config = dict(
    num_attention_heads=7,
    hidden_act='gelu',
    rope_fraction=0.25,
    bias='all',
    max_steps=6554,
)
Each number is 128 + 24 x the weight over its row's rms, rounded and kept within 0 to 255. Layers, rows and columns count from 0. The size above them is the row's rms in percent of the matrix's.

# layer 6 MLP up, 1792x448, rms 0.164, rows 1447-1646, columns 128-159
size [ 94 100 100 112 100 108  97 106 103 105  97  96  97  98 104 101  97 100 100 106  99  98 108 101 109  98  97 101 108 111  95  95 101  90 107 101  98  99  98 103 101  96  99 101  98 106  98 103  98  99  90  93  96  92 103 105  87  98  97  96  99 101 105 105 113 101  99 103 103  99  90  95  97  98  98  97 102  92  93 100  97 104 101 104 105 104  96  87 105 100  95 113 101  91  95 102 101 101  99  91  90 108  98  96 108  99 102  94 107  94  98 103  95  98  99  83  98  98 115  96  97 102  99 101 102 106 110 108  92  96 103 103  98 110  93 109 101 102 109  97  95  99  93  99 105 106  98 100  91 101 100 100  97 104  95 103  97 103 100 107 102 104 113 100  96 131 104 106  95  98 101 102 107  94  99 100  97 106 100 102  85 100  99 108  97  95  97  97  96 102  97  96 103  94 102  99  95  98 106 101]
[[111 130 108 126 148 133 151 107 124  94 142 147  79 147 121 147 115 148 143 126 113  93 105 119 130 152 119 157 158 124 144  99]
 [119 139 122 106 121 127  98 131 153  80 176 166 157 111  89 117 102  61 128 114  92 140 125 148 152 133 140 134 113 126 155 148]
 [109 113 111 137  88 141 125 102 121  81 104 150 128 126 163 162 160 132 139 118  94  85 150  69 105 106 139 133 120 118 131 126]
 [119  87 106 147 121  92 136 127 132 122 132 172  97  94 126 132 140 147 106 143 137  94 127 115 135 123 105 106  95 122 117 127]
 [154  92 122 165 155 110 129 135 135  97 110 154 159  44 117 109 114 159 124 134  92 113 151 123 116 107 140 150 113 146 185 109]
 [134 119 135 127 131 140 110 117 107 127 109  77 186 130 154 146 120 121 120 107 171 125 161 114 172 146 118 105 124 123 112  99]
 [146 120 133 177 136  91  74 131 100 141 153 135 105 144 153 143 127 129 107 117 151 157 126 173 138 171 122 134 146 150 130 144]
 [148 155 165 153 127 125 149 119 161 180 105 121 122 124 141 164 122 151 110 157 148 138 106 172 137  90 115 114 123 131 189 156]
 [126 179 147 137 108 123 121 149 158 160 131 120 131 140 120 137 117 110 101 135 135 111 111 128 127 165 152  95 108 175 122 140]
 [153 108 131 133 110 110 119  64  97 138 107  96 108 148 116 150 137 153 139 154 142 146 154 115 135  83 150 156 119  96  94 180]
 [ 86 141 103 133 124 134  91 155 125 108 117 131 122 114 117 109 137 142  83 136 109 159  82 124 141 132 164 119  96 129  96 129]
 [126  95  81 169 125 111 123  84  96 140 140 110 129  96 123 138  88 132 120 120 139 121 122 115 143 135 156 181 103 131 108 168]
 [154  76  98 161 118 123  97  80 128 119 120 152 101  80  91 139 135 120 186 174 155  87 105 110 121 118 141 110 152 109  71 137]
 [111 164  93 135 142 112 122 138 163 110 125 161 138  94 155 111  87 118  88 136 134 138 119 144 113 128 105 123 123 152 151 125]
 [143 150 135 136 176 145 136 106 164 163 110 126 133 113 148 156 124 167 110  93 154 113 183 115 124 115 102 129 121 138 157 162]
 [130  97 131 141 150  99 104 123 110 132 100 136 116  78 139 127 107 107 141  67  74 117 111  83 139 122 132  94 158 141 145 124]
 [135 107  79 154 119 117 124 170 151 155 161 120 128 122 130 109 153 118 162 131 101 140 129 121 117  94 127 134 152  74 109 134]
 [123 116 152 141 112 123 147 123 116 109 117 123 137 138  85 171 120 161 138 124 103 123 138 101 168 111 160  83  88 122 135  96]
 [156 118 126 129 129 150 105 105 134 157 109  75 122  77 133 100 123 127 100 131  88 147 113 173 124 107  92 111 115 146 135 129]
 [123 107 101 193 118 133 107 161 149  99 171 145 156 152 107  82 139 128 130 160 121 101 136 128 163  96 139 160 118 119 151 131]
 [114 118 117 133 126 162 118 148 146 119  93 132 154 143 158 161 153 108  85 147 129 125  91 150 119 109 134 135 101 132 133 137]
 [142 142 143 128  86 162 148 140 160 141 130 115  99 110 165 134 149 122 156 136 173 118 107 135 118 149 142  81 107 137 114 137]
 [117 120 126 155 154 123 143 170 109 127 167 183 113  97 161 117 118 138 157 145 125 103 145 151 125 129 129 125 170 152 124 122]
 [151 101 132 103 112 103 111  91 119 133 140 132 125 148 110  92 137 112 124 111 160 113 163 144 176 130 173 123 147  92  81 157]
 [ 95 121 161 132  93 143 112 131 111 161 125 109  79 100 135 139  96 127 119  89  85 170  95 114 135 151 142 130 112 167 107  83]
 [121 107 126 110 124 141 132 143 108  97 121 148 138 141 148 145 138 138 120 121 142 136 151 149 133 116 102 149 123 104 113 114]
 [120 162 136 109 125 146 123 130 110 138 110 154 148 172 137 118  98 138  87 173 104 127  88 153 156 133 132 102 132 120 106 163]
 [150 114 162 146 107 123 106 137 134 138 105 149 148  82 141 131 129 137 108  87 128 103 143  88 141 140 120 139 150 146 129 145]
 [ 93 131 144 145 106 137 128 130 102  81 130 121 121 124  99 110 142  93 110 113 112 146 157 157 124 126 154 108 128 151 101  90]
 [138 125  94 119 100 136 112 109 153  98 142 146  90 116 124 149 146 166 147 104 151 177 122  73 149 112 150 142 139 110 164 137]
 [107 159 109 147 132 136 136 167 105 130 138 124 139 127  93 104 127 154 149 114 126 154 106 176 128 124 155 124 162 115  85 111]
 [124  95 101 157 156 142 133 105  93 117 162 146 185 140 137 137 117 123  86 140 141 153  64 160 153 144 109 159  81 118  96 114]
 [ 96 131 128 148 120 142 158 126 139  82 104 139 158 116 160 113  80 111 119  87 101 100 135 113  84 123 124 133  97 127 136 134]
 [157 100 168 149 166 121 120 113 120  84 181 120 139  93 125 128 124 132 133 156 167 152 130 115 154 148 120 158 156 114  91 129]
 [136  91 100 106  76 121 117  83 111 101 138 121 148 134 109 127 170 132 149  71 141  97 111 132  98 150 133 112 150 106 135 157]
 [118 148 123 143 137 116 110 127 128 135 135 153 128 148 148 140 137 143 111 170  96 101 105 132 126  83 172 163 110 131 165  86]
 [120  74  93 118 152 136 132 151  89 136  84 119 135 105 120 135 144 137 142 124 146 156 121 144 142 154 154 168 116 104 158  95]
 [111 119 120 151 115 158  99  95 132 165 122 164 147 113  99 113 108 135 142 128 115 107 138 113 113 157 108 120 125 137 125 142]
 [120 142 118 120  95 117 143 125 154 136  96 131 175  87 115 145  73  87 140 111 121 121 128 115 136  92 125  80 171 101  73 149]
 [110 157 117 138 129 155 157  93 127  93 126 111 113 103 144 114 148 120  94  94 163 139 125 100 143 119 127 168 102 121 111 155]
 [134 176 156 176 121 129 175  90 106 125 129 105 140 134 123 116  89 137 124 123 125 128 110 137 136 101 148 148 146 139 127 137]
 [133 108 123 117 151 125 118 107 138 106 122 150 130  85 126 140 160 115 161 131 126 129 121 101 103 123 160 144  67 155  92 145]
 [142 123 110 154 118  98 100 110 142  99 160 134 106 136 153  97 113 117 106 123 132 100 142 112 132 129 113 171 104 115 102 173]
 [144 159 141 124 118 106 140  84 187 164 149 173 125 136 151  85  80 132  88 107  95 150 133 136  78  89 113 134 124 136 117 136]
 [142  93 104 135 109 134 163 121 129 172 155 141 143 149 126 136 132 162 114 135 169 110  95 151 140 121 130 147 151 150 134 127]
 [ 90 133 158 137 163 138 146 149 131 101 139 163 138 118 186 102 134 129  94 120 139 117  93 104 171 157 129 158 102 162 138 111]
 [145 132 150 103 151 129 111 143 156 199 115 119 119 141 124 153  93 131 150 151 107  98 152 155 141 120 112 118 140 183 119  63]
 [152 108 127 149 154 134 137  92 134 131 143 123 159 128 121 174 162 135 116 157 146 104 111  81 157 127 155  88 128 128 133 156]
 [145 144  96 116  84 136 149 156 114 103 106 145 111 128 115 152 166 130 152 103 166 153 107 104  84 111 147  94 142 127 134  96]
 [123 160 118 143 118 113  85 102 142 142  93  96 162 111 128  89 120  77  88 144 139 111 148 155 146 123 113  54 159 115 119 125]
 [110 124 115  80 107 117 120 136 137 152 152  79 143 113 192 154 150 135 135 121 128 142 157 102  86 168 145 110  87 148 139 127]
 [103 107 157  95  68 123 116 124 168 149 138 154 105 104  90 145 135 103 163 137 120  91 118 156 103 123 164 106 116 176  85 125]
 [143 137 127 150 127 143  85 100 155 111 130 117 103 132 121 168 117 155 134 121 105  75  85 104 100 111 146 117 121 191 166  84]
 [ 96 152 117 137 138 137 144 177 158 113 112 155 127 137 124 151  75 112 115  88 126 128  90 152 135 131 112 143 161 154 149 116]
 [143 111 123 135 107 148 114 145  94 135 114 126 195 118 104 114 136 136 124 123 112 143 125 150 138 127 125  88  86 130 113 104]
 [ 99 149 122 150 136 146 148 159 151 153 120 114 157 124 113 131  99 122  84 173 132 121 114 142 142 175 143 124  95  87 102 174]
 [139 127  75 124  70 139 174 131  92 131  93 107 128 115 153 121 115 118 110 107 105 157 118 111 129 167 162 127 168 109 120 121]
 [129 112 130 128 123  79 116 154 108 122 132 141 119  83 153 102  92 132 112 173 144 156 122 148  91 158 133 137 134 144 112 137]
 [184 145 143 133 105 133  83 167 157 169 116 151 140 141 167  94 163 100 133  80 101 107 116 145 126 162 149 108  97 144 154 103]
 [159 170 123 168 106 151 136 147 135 114 107 144 113 107 137 122 137 127 121 123 131 150 136 126 156 127 120 153 113 117 114 123]
 [171 135  96 122  95 129 109 165  98 106  97 127 113 148  88 122 125 104  81 128 124 121 126 138 134 120  76 147  94 133 144 130]
 [139 114 118 148  99 105 141 120 130 107 156 166 150 178 125  90 173 117  62 103 113 137 129 133 111 126 146 131 148  93  98 102]
 [128 114 118 144 129 140 131 132 116  97 114 124 140 136 166 124 136 118 191 162 144 109 139  84 101 133 150 125  94  77  98 132]
 [115 103 151 124 112 167 118 109 147 112 142 112 121 117  96 130 135 114  98 139 114 137 126 145 128 177 154 143 143 144 130 136]
 [135 143 131 127 141 133  72  83 136  97 144 128 157 112 100  65 123 134  98 103 143 101 146 120 126 122 128 141 142 113 156 113]
 [131  97 172 151 115 140 118 162 148 144 152 190 117  94 134 109 112 174 219 124 123 150 140 135 122 121 173 119 153 124 138 138]
 [136 107  81 126 126 131 132 145 117  68 124 194  88 139 171 112 108 138 140 143 136 125 113 109 131 150 145 175 159 124 150 150]
 [ 93 159  97 134 142 135 148 122 137  90 159 133 135 155 105 131 145 160 134 155 110 124 182 166 102 104 102 148 133 125 135 105]
 [149  68 140 125 143 131 105  97 113 139 114 152  98 116 125 119  79 157 128 116 155 140 150 151 119 116 156 142  74  74 113 121]
 [160  91 118 160 154 130 158  90 133 112 136 151 112 109 153 113 113 129 127 156 150 151 138  52 161 144 128 160 129 142 134 141]
 [159  93 120 165 133 133 112 120 143  89 153 125 128  88 126  80 153 131 108 108 137 100 147 135 149 112  72 147 133 136 120 128]
 [109 103 133 112 109 149 124 169 131 155 147  98 109 154 149 185 109 132 126 193 111 161 106 141 121 146 142 137 183 157 107 142]
 [139 132 109 113 111  94 139 113 146 117 100 112 203 107 151 110 136 122  68  99 161 120 115 119 130 126 121 167 125 128 139 140]
 [139 155 121 116 114 169 112 116 165 112 128 116 144 171 157 118 130 113 155 124 125 140 115 146 168 134 132 156 110 135 100 132]
 [107 148 121 110  95 111 108 134 144 111 151 155 187 118 172 138 131 151 141  85 134 130 126 131 129 121 131 112  77 143 116 106]
 [162  96  78 133 112 102 120 112 125 107 133 146 116 109 139 161 106 146  93 137 138 120 160 124 107 128 136 116 117 141 127 126]
 [ 82  98 129 161 147 132 133 105 130 119 141 150 143 145 139 119 135 127 115 159 106 144 112  78 125 138  99 101  97 129 138 121]
 [128 148 119 109 106 115 114 141 154  89 129 162 149 135 135 175 146 148  92 194  95 163 130 150 139 211 111 127  91 135  95 147]
 [192 139 113 121 117 107 140 144 114 118 154 117 134 151 134 107  94  92 139 133  72 152 111 179 105 144 117 134 111 136 137 133]
 [104 118 149 140 103 162 148 124 153 103 143 140 154 126 127 116 137  82 100 157 164 142  85 139 159 125 120 123  94 126  71 115]
 [135 138 116 133 120 135 105 108 103 134 134  96 173 112 120 113 144 148 119 145 161 112  90 107  93 117 149 124 138 191 120  95]
 [134 170 140 117  94 141 104 150 162 114 124  98 110 102  97 116 133 117  76 109 126 129 153 117  83 130 135 120 134 136 111 130]
 [106 124 155 133 121 129 150 151 129 164 110 167 141 160 144 180 138 162 196 122 125 119 127 141 164 112  86 141 133  98 104 162]
 [ 98 131  81 104 117 114 145 216 127 117 121  99 106 140 154 122 118 124 159 168 112 170  92 119 146 174 126 120  88 138 128 116]
 [118 128 154 137  97 144 106 164 149 118 157 142  86  95 101 111 118  95 132  78 128 175  50 122 119 150 115 146  93 158 105 112]
 [140 140 130 121 114 110 138 130 101 158 123 129  98 120 124 139 127  96  97 158 123 100 119 132 126 108 139 134  71 135 129 147]
 [151 135 121 133 106 141 133 108  87 136  95 113 107 136 142 102 131 131  90 113  91 140 180 118 112 123 116 129 134 152 123 138]
 [124 149 154 137 131 129 160 106 165 144 134 106 141 140 142 106 136 113 112 120 163  91 160 132 149 111 122 103 149 158 142  90]
 [117  95 134 127 161 134 109 175 146 145 120 135  94  89 129 157  57 125 132  92 105 123  73 133 103 142 160 116 136 137 116 149]
 [103 131 142 125 143 118 137 126 140 159 138 105 145 167 103 143 123 143 119 169 137  87  96 112 130 136 142 161 122 113  97 126]
 [ 85 123 129 169 108 140 155 120 151 126 117 105 122  98 115 134 122 101 140 123 182 131 111  69 132 132 147 142 158 122 139 119]
 [ 84 108 133 193 143 106  90 141 115 121 115 134 134 170 150 139 146 103 132 116 109  98  83 131 187 150  95 164 113 111 166 145]
 [107  95 104 129  96 135 112 129  83 140 126 160 132 136 129 144  78 126 129 141 162 156 132 171 126 105 140 145 147 163 111 112]
 [161 150 109 125 149 138 124 161 120 140 141 106 138 113 123 133 146 160 110 141 129  97 147 123 171 161 117 127 138 121 146 155]
 [113 109 120 118 123 157  92 140 118 101 136  92 138  97 136 124 138 127 147 138 135 124 119 136 127 142 183 156 159 112 163 116]
 [167 141 138 150  88 137 146 175 157 160 123  61 125 120 142 134 171 144 110 145 132 132 120 131 158 132 170 139 174 132  72 143]
 [ 95 103 110 130 100 132 128 139 112 155 155 115 130  90 133 111 132 113 173 122 151  98 153 111 134 127  98 109  93 138 156 117]
 [127 134 118 100 106  88 140 102 116 124 141 124 113 148 139  72 148 116 152  93 169 124 132 119 113  86 161 169  97 131 116 131]
 [ 90 132 123 103 120 110 117 101 122  78  98 138 121 130  96  92 116 118  96 117 168 152 138  96 102 149 156 161 145 164  89 154]
 [127 119 128 124 103 115 149 116 101 121 139 127  95 106 143 113  74 157 110 175 142 130 173  96 119 100 172 118 121 101 114 132]
 [ 82  88 145 126 130 129 138 113 134 148  69  78 144 150 142 105 127 131 144 107 162 139 102 121 131 112 163 148 128 131 161 127]
 [134 147 139 130 149 143 138  99 116 143 137 145  92 153 198 134 144 146 108  73 147 149 138 127 152 163 116 127  87 158 121 129]
 [163 146 145 122 135 156 131 119 152 141 164 142 149 112 142 143 114 137 116 157  81 113 119 108 168 113 186 119  99 135  80 149]
 [128 185 107 149 120 120 138 143 152 155 157 163 144 118 114 118  97 151 116 122 147  89 156 137 167 127 165 149 150 132 144 149]
 [138 137 122 127 149 128 110 182 117 152  71 152 134 109 144 136 134 104  94 153 144 126 120 153  94 137 119 154 130 132 136 136]
 [131 121 129 134 155 155  57 102 172 157 144 114 155 151 137 101 126 146 146 148 100 153 114 158 136 106 125 142 119 134 139 135]
 [121 140 117 138 113 113  88 115 149 146 160  97 104 123 162  94  99  92 177 134 115 132 143 142  96 116 120 132 110 116 130 177]
 [135 114 160 136 108 157 117 182 110 105 120 178 125 127 105 109 140 136 210 129 119 123 127 126 137  98 137 120 162 163 117 129]
 [131 128 130 105 118 121 125 110 110 153  92 143 172 117 162 115  89 105 176 138 138 144 142 162 129 134 132 143 104 130 147 126]
 [153 100 149 114 120 168 147 103 117 155 151 120 142 115 102  75 155 122 139 135 122 101 126 121 133 151  91 126  79 151 132 155]
 [ 95 131 136 120  98 101  99 121 142 125 165 117 124 104  99 142 118 118 155 102 161  94 140 147 110 124 109 147 150 122 118 129]
 [154 171 119 146 118 173 125 124 132 143 115 143 152 121 176 126 153 107 117 112 126 126 124 139 158 139 126  92 121 182 145 189]
 [136 124 130 140 153 135 144 189 181 148 152 132 108 119 133 177 146 171 159 128 123 101 138 152 168 161 107 128  88 159 158  49]
 [103 104 159 127  85 126  89  92 123 174 109 101 140  96  93  96  90  95 151 140 122 107 116 126 132 158 126 136 137 156 119 131]
 [120 165 123 120  87 132 157 100 173 170 123 111 190  86 134 130 152  96 116 126 117 118 165 146 125 134 128 146 126 100 139 130]
 [ 89 130  92 131 161 156 137 113 109 113 107  91  95 134 148 169 117 175  74 115 122 133 144 126 144 117 140 143 128 115 130 136]
 [ 95  83 144 168  83  74 107 128 128  89 123 154 107 147 167 117  66 107 163 114 146 145 146 117 144 105 174 144  58 166 144 136]
 [106 162 137 116 147 144 113 118 169 162 126 113 117 154 121 121 129 161 110 105  89 129 107 143 129 101 143 142 169 149 144 107]
 [140 127 144 119 127 137 105 145 156 122  98 162 118 158 161 133 148 176 164 141 125 104 131 151 149 122 121 136 169 145 153 126]
 [ 65 130 104 159 116  97  95 134 115 155 158 129 126 147 124  97 118 137 157 157 112 132 121  57 125 125 165 113 128 122  99 100]
 [158 123 154 153 166 137 124 151 110 126 133 122 134  95  85 112 141  85 104 125 150 155 160 140  91 130 126 136 147 133 135 130]
 [135 146 157 149 133 144 111 115 164 174 154 112 117 142 150 183 120  95 119 120 115 134 149 145 127 108 162 101 103 163 135  74]
 [126 138 149 112 134 128 146 147 120 138 130 100  69 101 106 148 122 101 101 176 124 116 180 165 130  89 115 140 128 130 127 112]
 [144 191 138 118 150 138 145 151 122 162  77 109 131 149 132 142  89 129 111 124 126  98 105 127 102 109 125 142 119 132 105 140]
 [ 79 154  59 132 112 131 102 137 106 139 134 130 134 159 114 163 111 142 134 139 132 149 148 150 119 142 147 145 118 136 126 142]
 [132 141 129 141 115 152  73  79 121 128 133 136 127 141 146 110 115 123  76 155 127 140 128 112 150 116 147 123 106 157 165 116]
 [132 118 103 124 166 106 100 104 122 156 106 125 155 172 148 131 150 116 124  98 122 127 147 105 121 166 151 114 127 128 125 150]
 [131 152 118 129 125 125 136 102  75 125 193 136 120 111 149  91 142 108 125 123 183  64  79 115 127 109 150 126 183 121 154  97]
 [119 125 122 170 127  75 134 108 145 146 128 172 101 118 117 142 104 165 166 181 109 130 143 124 136 150 136 101 118  99 102 134]
 [131 147 150 130 115 108 143  89 138 188 113 157 132 130 112 125 130 134 128 146 170 131 107  80 142 121 114 134 143 123 112 122]
 [130 104 155 106 135 126 153  97 147 102 147 114 128 136 135  65 145 103 158 143 122 119 125 160 162 164 110 134 110 149 102  71]
 [139 142 158 137  96 128 103 105 135 138 149  91 143 113  81 130 137 111 165 110 110 171 121 152  89 131 121  83  88 113 131  72]
 [129 126 143 128 160 120 135 130 145 134 119 152 115 161 132 138 124 131 120 150  99 146 161 165 153 161  94 120  85 164 149 160]
 [143 133 145 119 149 115 126 171 110 157 134 135 107 146 146 137 176 132  98 101 118 127 132  87 105 112 125 165  94 145 116 146]
 [ 78 140 131 118 123 126 108 178 115 125  93 113 107 152 189 117 188 149 147 125 114 123 132 132 138 131 166 147 159 137 113 126]
 [136  70 148 160  93 112 105 146 152  96 140 143 127 104 122 150 143 152 125 109 160 158 107 105 124 116 172 148 114 129 125 130]
 [107 132 107 168 134 127 142  97 154  94 100 153 100 138 134 117 149 106 117 141 142 110 162 142 125 162 108  95  88 167 164 159]
 [114 124 152  89 143 145  84 177 137 102 139 146 124 145 112 111 120 161 121 100 106 106 104 124  89 157 166 135 143 150 138  85]
 [166 128 151 131  92 194 120 163 124 114  98 138 149 129 164 170 140 115 127 123 147 136 119 122  95 115 133 145 123 221 136 154]
 [135 118 104  91 121 131 178  99 124 130 139  99 108 119 195 111 130 126 128  76 135 119 186 133  99 132 166 110 136 149 132 133]
 [ 68 134 126 105 145 117 159 144 121 123 129 108  93 149 135 111 137 141 163 132 136 155 151 120 124 100 126 123 112 134 134 142]
 [112 102 150 135 124 129 142 120 132 123 128 120 128 153 121 161 149 126 106 109 158 153 172 154  93 138 159 125 135 135 140 103]
 [145 131 140 137 136 120 168 113 100 172 152 117 141 152 150 162  91 157  73 109 142 131 129 101  99 151 141 151 114 103 124 129]
 [142 143  92 137 101 156 118 154 132 127  92 102 123  74 134 110 126 120 114 126 164 138 123  98 144 138 143 140 167 107 110 118]
 [ 94  86 143 117 116 104 120 134 121 171 106 101 122 134 157  82 115 111 156 138 108  94 101 105 146 143  80  94 177 141 131 134]
 [168 111 114 188 141 107  70  76 120 143 144 108 121  88 139 152  84 121 144 148 135  91 144  73 159  78 145 169 140 154 114 152]
 [116 115 122 130 102 121 111  93 110  74 138 116 116 113 139 114 121 159 132  99 146 119 202 117 126 150 172 143 108 167 132 170]
 [150 145 126 140 145 119 135 156 108 108 102 145 154 114 140 121 192 106 122 119 116 131 135 102 107 123 131 101  73 152 123 115]
 [186 150 155 121 143 105 150 102 145 115 137 152 130 106 135 158 149 136 143  87 114 118  93 106 118  91 105 126 199 134 104  90]
 [142 115 135 121 146 132 104 102 107 111 123 151 137 145 165 116 119 125 173  94 110 144 146 130 163  97 169 146  92 125 133 120]
 [ 91 108 110 159 104 111 114 130 125 103 167  74 129  93 110  98 149 127 163 128 130 171 121 132 191 148  70 114 130 108 107 139]
 [ 90  91 155 124 137  92  90 144 141 158  65 147 115 147 150 149 112  97 122 136  91 147 154 160 106 143 132 137 128 127  98 115]
 [140 129 150 120 105 148 125 111 145  99 111 158 194 133 136 163  83 154 136 131 150 113 148 145  86 156 104 125  96 156 152 114]
 [111 175  99  92 120 164  65 123  97 126 105 128 135 176 122 109 154 106 100 139 107 103 106 132 117 151 174 151 145 123 142 141]
 [112 140 136 149 117 131 122  79 158 116 151 120 134 114 132 107 128 127 121 130 170 179  85 123  95 113 121 119 154 181 163 111]
 [157 156 131 160 126 121 112 126 141 155 147 155 128 106 137 127  93 152 150  97 140 178 149 137 124 156 133 104  96 137 130 149]
 [106 152 130 139 148 114 134 135 133 137 135 139 117 114  91 176 127 127 126  90 144 138 139 156  96 111 119 151 143  99 155 113]
 [143 114 163 123 121 155 103 103 151 123 122 137 123 142 146 178 154 108 117 137 100 118 129  93 120  83 117 114 137 121 122 126]
 [173 101 107 125 123 147  68 119 167 141 136 122 106 135  98 134 115 123 168 103 130  98 120 131 132  99 149 109 138 157 135 149]
 [ 94 140 163 110 114 121 125 154 158 125 128 118 115 119 118 126 111 111  88 160 113 138 118 135 138 128 146 137 155 147 170 123]
 [116 108 136 119 140 143 148 146 125 160 142 121 140 106 159 128 156 123 135 138 166 109 152 111  89 126 149 137 136 127 134 140]
 [123 123 121 134 110 135 189 106 140 141 159 131 112 119 171  92  99 157 134 121 168 136  93 138 126 125 157  93 181 119  83 107]
 [123 114 143 111 143 134 145 132 140 153 136 125 134  90 110 134  82 147 104 131 131 135  85 117 102  92 118 141 115 138 109 121]
 [108 138 143 104 144 157 109 156  99 125 110 133 146 136 126 125 184 138  85 117 127 167 105 147  79 163 114 156 157 120 118 203]
 [156 129 134 150 119  91 116 131 144 186 151 118  88 106 128 146  94 139  83 101 140 134 139 125 143 133 129 132 140 149 135 125]
 [146 112 163 194  84 113 130 125 137 116 149 140 133  88 137  95 142 123 115 134 122 148 123 103 155 104 109 157 136 143 127 127]
 [141 139 134 106 175 141 113 147 129 123 112 130 118 149 116 152 116 130 140 138 140 153 138  97 145 148 150  76 120 139 145 121]
 [109  85 106 118 130 143 103 185 138 144  92 153 130 135  67 120 180 147 130 147 125 153 103 106 111 116 118 110 128 151  81  92]
 [136 118  92 125 102 133 123  91 122 126 142 120 120 137 125  91  93 162 138 157 109 130 146 125 127 170 113  94 153 100 134  92]
 [125 133 152  87 126 135 135 181 110 122 108 130  62 163 116  92  78 131 145 139 115 126 152 111 145 117 125  87 123 137 136 176]
 [120 143 152 128 119  80 135 121 135 103 118 128  74  93  96 103 133 114 135 165 175 114 101 140 153 117  98 150 147 172 149 141]
 [ 96 102 109 149 128 145 128 186 130 139 139 143 131 162 128 117 155 126  97 210 114 117 112 159 102 126 164 191  86 104 124 108]
 [118 139 124 121 143 105 123 144 120 186 171 135 141 104 110 145 170 106 101  99 105  90 131 128 110 150  88 126 107 128 180 115]
 [ 91 164  97 133 139 102 149 143 120 184 142 117 123 160 147  88 124 181 158  80 169 141 134  90 116 145 143 126 160 175 143 117]
 [146 102 143 136 118 126 117  97 103 118 141 159 111 122 128  99 130 108 119 123 116 156 136 167 145 106 113  91  98 147 117 121]
 [120 155 107 154 107  87 104 121 146 110 140 139 138 126 157 146 130 136 164 129 145 105  91 145 149 139 122 184 126 146 156 137]
 [112 135 121 152 147 157 118 122 127 102 129 166  82 126 100 117 137 165 104 148 143  98 121 137 103 133 139 121 125 128 130 145]
 [134 158 102 108 111  86 129 162 134 116 166 125 151 139 131 151 106 129 143 134 121 146 150 114 135 101 150 147 139 155 163 144]
 [ 94 148 132  91 157 146 131 146 152 119 137 150 105 155 158 131 125 140 142 145 126 145  91 179 120 136 131 116 102 146 106 141]
 [119 141 138 113 112 139 110 200 102 196 126 102 116 110 103 106 158 121 137 108 130  74 161 169 102 120 144 160 158  71 170  87]
 [134  94 114  93 107 114 139 125 167 144 164 139 136 131 103 154 108 131 104 145 162 132 107 142 147 130  78  61 106 162 116 138]
 [123 108 126 127 122 138 139 112 104 139 122 125 161 122 129  85 184 139 102 128  96 112 163 122 104 128 109 143  92 182 147 103]
 [114 129 124 126 129 171 123 118 134 119 154 118  87 117 136 100 133 132 118 146 120 129 143 169  89 121 124 151 187 114 100 128]
 [130 126 164 109 138 136 146 137 121 126 145 125 159 117 128 126 118 111  97 135 103 105 157 106 136 115 105 136 123  95 142 139]
 [130 148 136 163 117 119 136 131 131 167 141 154 114 132 176 132 124 123  99 146 120 130 107 142 115 153 140 141 151 136  88 163]
 [ 89 132 165 156 159 129 152 187 123 151 154 117 117 123 135 133 155 143 146 120 129 103 111 122 132 140 143 120  99 122 110 120]
 [136  87 155 112 143 119 122 191 132 187 143 133 142 132 122 150 141 143 120 111 115 118  85 145  90 166 155 157 130  97  73  82]
 [149  90 164 114 104 113 112 123 122 126 125 135 161 162 150  58 115 131 129 115 111 172 101 142 118 154 162 167 112 165 124 159]
 [117 114 141 110 141 142 103 158 129 130 161 152 131 115 132 136 167 135 114 139 148  91 133 145 138 125 136 123  84 148 167 123]
 [123  95 176 124 104 179 123  96 160 163 132 148 102 128 140 106 153 136  97 142  91 152 120 118 114 148 120 118 135 177 117 151]
 [141 140  99 120 119 135 103 129 126 118 155 130 131 114 101  41 128 108  98  89 137 139  95 153 149 139 130 141 147 129  98 177]
 [133 128  89 159 170 124 143 124 121 151 102 120 114 145 150 190 112 150 131 164 107 124 126 149 128 136 151 110 119  81 115 188]
 [105  75 116 137  90 148 115 142 161 133 144  86 131 130  89 103 131 149  83 136 102 131  72 117 112  52 150 134 101 153 122  98]
 [140 109  68 144 128 156 127  89 173 111 133  75 118 141 166 126 110 143 137 172 124 120 115 142 147 148  89 169 139  99 111 149]
 [136 147  89  84 107 101 135 130 146 154 103 103  59 146 119 157 112 146 119 113 130 139 172 140 148 146 107 124 169 118 129 139]
 [122 128 146 112 108  91 185 186 169 101 140 123 148 134 174 116 121  66 124 149  84 204 155 109 153 133 169 137 132 137 141  95]
 [137 156 102 111 155 118 115 144 109 119 121  77 132 163 122  83 100 129 142 127  85 130 172 130 125  59 155 137 136 135 140  95]
 [108 110 116 121 126 113 142 172 133 149 126 154 156  91 158 122 116 109 153 102 112 138 141 153 123 140 146 177  92 141 131 101]
 [135 135 135 118 124 103 166 124 166 135 153 146 129 123  95  94 169 123 164 123 149 136 129 137  97  99 161 113 110 113 133 155]
 [139 167 120 167 115 164 165 135 140 137 138 139 160 112 133 132 129  85 119 124 143 128 105 146 166 139 121 112 121 149 111  98]]